{"n_kv_head": 6, "norm_place": "pre", "rope_fraction": 0.25, "bias": "all", "init_std_o": 0.00655, "init_std_down": 0.00328, "optimizer": "soap_variant", "lr": 0.00381, "schedule": "wsd", "decay_shape": "linear", "final_lr_fraction": 0.1, "doc_mask": true}
Each number is 50 + 12 x the weight over its row's rms, rounded and kept within 0 to 99. Layers, rows and columns count from 0. The size before them is the row's rms in percent of the matrix's.

# layer 11 MLP down (transposed), 768x192, rms 0.135, rows 359-384, columns 64-127
101:45 32 36 38 54 53 45 21 49 47 53 44 54 48 26 63 68 44 51 46 56 50 53 41 46 37 43 42 38 53 49 70 48 42 65 73 49 53 27 48 56 50 45 64 72 70 42 34 57 47 68 44 40 49 60 49 62 67 29 37 53 25 44 42
105:62 54 39 52 50 53 43 64 55 56 44 55 58 53 39 49 37 22 69 57 59 61 39 39 45 45 59 44 59 45 44 47 65 48 70 51 42 60 59 48 42 50 66 70 63 44 58 56 36 51 51 63 53 42 29 47 38 39 41 41 44 61 69 44
086:31 47 62 53 48 61 44 35 67 41 63 63 46 53 35 41 62 50 43 54 52 59 56 53 31 54 58 62 56 65 65 57 45 49 70 54 59 58 50 53 51 68 52 43 41 67 50 37 35 55 46 57 60 64 62 37 39 64 44 48 42 43 28 59
109:83 57 53 45 60 46 43 48 36 53 59 52 44 48 48 28 56 48 25 52 49 54 47 49 33 53 64 46 48 62 52 58 57 59 67 56 36 50 59 43 17 51 51 52 48 48 44 50 39 60 30 22 44 31 77 32 41 41 50 66 52 60 28 61
101:38 51 50 38 48 45 57 31 59 28 39 16 36 47 49 60 45 54 45 65 57 46 53 44 37 45 66 45 64 26 47 36 66 62 63 41 65 52 53 41 46 45 54 33 42 63 63 50 56 46 46 61 32 51 48 43 32 56 55 42 57 43 56 35
094:35 44 67 54 44 57 41 54 38 46 36 35 28 61 76 50 29 39 53 66 29 49 55 39 59 57 64 50 58 68 65 55 39 38 52 47 49 52 44 69 38 67 47 40 74 39 54 43 64 56 43 42 59 33 62 42 50 64 58 56 33 54 49 55
104:65 39 48 43 31 51 56 66 57 57 52 43 64 34 43 64 47 62 58 41 51 21 49 60 65 65 56 30 50 81 40 63 11 55 45 38 41 44 50 41 65 52 39 70 33 62 54 46 43 45 51 70 55 38 42 44 52 48 45 38 43 35 63 58
100:42 68 51 34 38 40 50 68 63 36 69 75 64 56 43 43 31 33 50 25 54 61 50 45 52 74 28 59 57 42 60 61 40 54 41 39 63 63 56 60 59 48 57 72 38 42 57 63 61 46 41 68 58 45 52 37 51 43 47 55 50 44 38 44
091:56 49 69 56 45 39 52 50 46 58 44 57 71 76 61 43 42 41 64 52 72 43 49 57 65 60 37 60 45 69 61 47 49 33 74 51 59 57 56 40 44 25 55 67 61 56 61 65 50 69 47 44 35 58 54 75 43 52 42 54 56 36 49 52
104:51 47 62 40 44 20 58 33 30 33 44 62 51 62 43 14 39 31 44 47 56 33 44 66 52 45 45 51 48 47 37 41 54 54 35 61 50 62 49 66 64 53 55 51 65 40 50 57 38 52 46 52 22 56 11 62 70 38 68 46 38 52 40 66
098:09 21 63 39 43 57 44 53 51 27 54 54 34 46 43 47 40 29 66 62 50 53 58 59 90 54 59 55 47 57 44 51 65 75 52 53 57 53 57 49 60 29 64 34 63 54 68 46 54 48 52 51 35 41 56 49 38 44 35 54 61 47 53 60
099:56 34 49 71 54 51 55 72 56 58 46 35 73 40 56 69 62 69 44 60 58 51 53 59 52 48 58 49 59 52 47 38 59 44 59 27 37 44 32 50 51 43 54 60 65 34 50 50 65 63 43 27 23 69 62 70 51 56 54 61 46 44 45 58
100:53 30 52 41 42 75 62 58 29 65 43 44 59 64 45 70 54 63 52 50 70 65 49 40 35 60 66 36 34 46 59 72 49 43 56 36 57 68 56 70 25 46 54 55 60 61 40 35 38 50 45 59 50 71 41 46 32 39 53 54 51 52 61 41
105:54 53 49 56 58 63 43 49 52 71 47 68 32 47 52 40 55 66 49 59 38 36 30 60 48 64 58 49 63 49 47 63 65 52 43 68 56 48 39 49 55 46 63 45 51 32 57 56 43 50 85 59 50 58 39 39 34 56 53 51 49 47 42 62
109:48 44 56 63 59 33 58 67 26 30 37 53 60 57 46 70 57 50 73 53 52 44 61 34 36 62 50 42 14 52 30 71 36 42 39 35 69 49 59 57 35 78 42 48 65 31 42 51 44 45 35 67 49 50 38 45 47 43 72 64 36 42 40 43
101:50 46 41 52 39 47 59 54 57 50 44 68 42 45 61 39 77 52 68 40 46 34 61 50 54 51 62 48 43 30 74 61 56 34 26 28 59 48 45 43 57 56 59 63 36 67 42 58 46 69 48 40 49 46 50 37 31 68 67 51 47 68 29 49
102:28 60 52 30 63 57 38 72 45 61 39 51 66 53 56 52 40 47 37 67 46 42 54 63 25 45 18 33 28 47 60 57 37 39 47 40 46 59 31 24 63 52 50 57 67 29 37 43 37 35 45 51 41 33 45 61 48 57 59 69 56 52 58 35
101:54 46 20 54 36 54 58 57 35 23 54 51 48 36 54 49 61 71 32 39 30 53 70 62 55 68 47 57 46 44 30 32 46 46 73 47 34 67 60 53 63 58 35 51 51 52 34 43 37 38 45 50 53 57 63 35 77 39 56 57 53 54 53 46
078:42 38 29 47 54 48 60 41 47 60 68 55 48 48 43 39 59 70 64 48 53 59 41 46 29 59 40 39 49 45 48 62 30 61 46 43 43 51 65 59 46 75 58 54 51 41 29 57 62 38 60 62 58 45 59 47 61 59 63 45 51 57 49 80
106:56 44 55 50 45 44 53 33 49 31 53 44 57 43 50 42 78 55 39 54 43 63 57 60 57 64 72 39 53 56 43 35 56 39 31 30 63 53 60 75 39 54 56 65 44 28 57 63 41 69 47 50 69 54 56 53 37 50 59 63 47 46 61 63
101:36 57 34 26 62 66 61 60 59 35 39 52 47 43 46 53 37 60 58 64 52 73 42 31 52 44 42 41 55 40 56 45 27 39 37 45 37 34 43 48 43 60 42 54 52 42 62 44 53 55 49 45 73 42 61 55 66 51 59 32 55 29 53 69
107:42 51 54 60 67 40 44 61 70 66 46 47 47 70 63 39 59 29 75 57 35 45 56 67 36 56 41 46 33 57 40 42 55 42 37 40 59 45 49 53 47 49 23 49 67 59 77 60 43 53 28 39 37 64 58 63 59 47 47 37 65 44 49 55
094:50 53 58 49 49 51 54 60 31 56 53 44 41 36 39 49 31 64 78 34 34 48 60 54 47 57 51 42 42 35 58 36 44 58 47 52 54 44 24 47 57 82 45 50 54 59 49 37 32 67 59 35 34 59 51 40 38 27 55 68 49 69 39 30
095:51 63 37 46 33 46 56 58 58 59 45 42 21 52 52 47 63 47 42 44 44 45 51 24 50 60 68 48 56 61 59 30 57 46 27 57 36 76 54 48 47 48 43 36 55 56 76 63 48 58 48 35 44 49 35 58 46 66 61 45 48 42 43 89
106:45 49 44 44 53 56 52 59 52 54 38 78 41 62 53 58 59 65 45 63 27 42 68 24 37 19 57 33 56 45 38 36 46 46 47 48 63 78 45 51 79 58 57 47 50 35 58 57 57 53 45 41 53 36 53 30 54 47 46 80 42 55 39 39
105:51 54 55 58 40 47 53 54 52 54 52 53 47 37 70 54 39 39 62 50 51 42 42 45 46 65 41 48 51 62 62 68 66 43 33 30 47 34 53 55 37 42 80 68 80 47 58 54 38 58 62 66 44 61 51 49 57 57 33 24 41 53 59 48
# layer 11 MLP up, 768x192, rms 0.118, rows 360-384, columns 64-127
103:50 57 49 59 61 86 53 46 49 68 27 49 60 61 35 58 43 39 57 50 65 51 41 32 43 65 19 53 36 53 62 35 43 46 52 52 41 63 42 40 52 56 22 61 31 30 50 52 72 42 50 57 71 36 59 52 55 36 60 63 51 54 67 55
097:31 44 52 57 27 45 53 47 51 51 45 51 53 60 52 60 65 58 46 57 37 22 59 62 57 36 31 50 42 44 31 62 52 36 62 33 46 28 58 46 61 62 51 60 41 58 51 44 34 59 42 58 54 60 56 34 49 38 55 32 76 60 65 60
102:34 61 51 48 38 67 56 48 51 53 39 43 66 59 25 43 56 50 54 56 43 41 51 49 56 30 59 60 48 59 46 31 56 58 47 40 57 45 50 51 59 39 64 75 48 37 59 43 32 69 57 52 22 48 28 55 47 47 56 62 33 49 51 29
101:43 38 51 44 52 45 34 37 42 62 30 45 50 42 57 35 07 58 64 54 45 45 48 41 54 50 57 45 50 54 49 42 45 40 66 62 42 35 51 37 62 51 60 50 50 49 35 68 45 34 55 55 30 42 48 46 43 55 19 47 43 64 51 59
102:35 56 36 54 59 48 36 63 50 43 50 52 50 41 20 25 54 41 32 74 47 40 41 37 52 40 56 45 32 42 54 48 51 72 52 54 40 45 46 50 51 59 43 45 23 26 29 58 50 38 57 47 38 54 26 41 44 60 62 46 57 78 60 62
099:32 38 39 41 37 39 50 38 48 68 46 68 41 41 36 55 44 42 72 60 43 50 48 41 50 35 56 55 49 42 53 65 59 67 61 33 51 33 46 58 30 59 62 40 32 46 57 52 44 40 51 39 47 56 51 59 60 51 57 42 37 44 58 41
100:42 77 38 60 52 61 71 73 57 23 47 54 40 33 60 52 40 72 59 48 49 49 48 45 50 41 64 55 29 61 43 70 55 43 54 69 45 38 66 59 45 38 35 31 36 46 67 40 37 56 44 24 47 38 61 44 42 65 37 56 49 78 47 63
097:49 43 38 43 45 17 43 41 51 42 55 73 33 41 59 48 57 31 36 38 64 55 41 48 39 81 37 69 51 52 36 46 54 38 39 41 58 50 47 30 67 53 33 52 65 39 55 30 40 51 46 57 53 58 52 67 41 37 73 53 60 59 31 42
106:48 43 57 38 80 54 40 59 47 58 38 54 29 55 52 49 38 66 42 51 32 57 44 60 77 47 54 36 47 68 55 26 43 41 37 45 37 38 63 55 63 62 50 31 40 39 51 60 58 67 65 61 42 46 71 48 58 35 42 71 49 49 48 17
099:35 43 34 48 55 47 61 47 47 73 50 51 47 60 57 33 46 40 41 36 54 51 58 61 47 42 57 51 32 31 49 40 53 60 66 58 31 47 54 45 45 35 45 40 62 49 60 60 59 56 45 46 48 44 67 37 41 51 29 51 54 76 53 59
100:55 63 57 46 55 81 44 51 76 47 45 60 36 77 61 40 30 45 34 52 40 58 45 39 63 51 65 35 57 58 62 56 51 55 65 90 42 42 52 40 50 59 67 45 67 52 57 43 43 55 47 53 48 49 28 74 56 46 50 46 55 60 43 46
100:56 48 62 60 49 54 53 58 44 58 52 62 50 49 39 58 57 60 59 41 58 36 36 63 43 65 66 60 63 47 59 47 42 50 35 36 53 70 71 44 29 49 50 41 60 37 71 69 74 58 38 43 52 51 39 47 40 40 40 55 52 73 54 62
104:49 63 49 43 50 58 48 48 39 65 40 43 36 26 71 49 54 50 39 38 56 33 41 43 29 64 55 41 45 48 58 48 52 37 54 57 35 45 56 71 50 48 42 43 46 51 35 57 49 49 51 54 35 46 37 82 58 49 49 44 71 40 51 49
102:46 33 59 63 39 42 44 52 84 46 44 42 60 35 50 70 51 36 45 37 53 43 56 44 52 52 70 30 50 48 49 42 60 60 37 55 50 60 58 53 65 64 45 69 20 46 67 41 27 55 59 48 42 39 13 64 45 62 54 40 42 62 27 39
101:62 56 62 64 36 46 38 63 64 50 52 33 74 42 65 44 52 48 27 48 45 69 53 52 53 47 31 76 39 48 57 54 57 63 53 56 43 43 67 57 26 58 55 51 56 43 49 65 41 59 62 40 43 40 15 32 46 44 48 47 46 39 49 47
101:68 35 51 48 52 18 51 49 35 60 58 50 52 57 47 64 36 50 75 36 40 55 27 60 57 61 52 47 61 65 40 33 61 46 54 36 47 62 43 68 31 50 54 73 44 42 36 72 46 42 39 39 53 50 42 53 46 45 37 48 47 65 48 59
107:41 48 65 59 35 65 46 53 59 71 35 49 50 42 75 68 41 56 54 61 65 41 49 36 40 61 51 50 38 37 56 62 47 73 34 48 64 20 50 73 42 53 44 35 45 65 65 44 45 58 40 45 37 61 27 68 41 74 59 40 54 59 44 53
088:35 56 44 46 52 37 37 33 52 53 46 71 61 61 47 56 76 62 72 44 50 40 39 82 47 55 77 48 46 55 70 75 48 55 47 55 52 46 53 51 70 67 66 41 59 65 51 36 46 50 47 53 49 51 51 48 33 50 70 68 64 42 65 67
104:38 47 66 42 37 39 49 53 41 59 67 73 53 71 70 57 66 45 37 42 51 55 75 61 32 58 41 52 57 54 38 56 45 55 43 37 65 56 54 71 43 38 55 41 42 64 57 54 55 39 32 57 58 43 54 58 59 28 56 35 51 66 58 71
106:30 59 39 53 56 54 53 42 37 42 48 39 45 51 40 58 45 48 63 53 57 41 56 54 65 48 53 55 31 71 56 68 33 40 41 69 33 48 48 50 40 50 68 56 41 40 42 48 48 39 65 36 51 60 57 48 23 49 49 37 60 46 43 60
106:44 49 70 46 42 54 37 54 58 66 57 37 60 57 58 80 59 57 74 47 39 57 28 63 54 51 55 44 45 57 60 58 56 47 32 41 58 31 52 55 28 48 34 37 51 37 33 48 55 40 16 49 29 51 47 57 49 40 44 28 50 59 46 33
106:45 55 63 51 33 54 31 58 39 39 65 42 55 76 45 45 23 51 41 49 63 46 47 41 51 49 53 70 64 47 52 59 36 60 57 58 37 65 49 42 45 40 58 52 55 44 51 53 59 38 45 48 60 53 54 43 38 30 50 48 70 47 47 49
093:44 45 40 64 43 46 50 55 50 63 76 60 59 40 58 62 33 39 43 30 58 39 66 35 62 48 48 59 63 44 40 59 59 50 54 48 32 62 70 41 66 65 43 51 65 58 66 59 60 39 57 61 64 52 61 47 57 38 46 49 64 55 63 38
099:41 55 63 25 46 44 63 44 37 60 64 67 45 45 46 72 36 35 48 61 46 55 49 61 60 68 47 47 53 73 47 56 35 45 53 48 27 27 50 52 65 45 49 66 66 56 51 47 50 43 57 42 38 41 50 45 63 49 51 71 42 39 27 64
106:41 74 49 66 54 49 19 28 59 67 69 34 52 43 49 33 34 53 51 49 44 57 55 62 63 55 65 52 37 60 45 38 51 32 26 32 45 57 55 79 35 49 40 40 35 38 30 56 44 64 44 49 61 57 41 72 63 29 57 57 54 52 64 68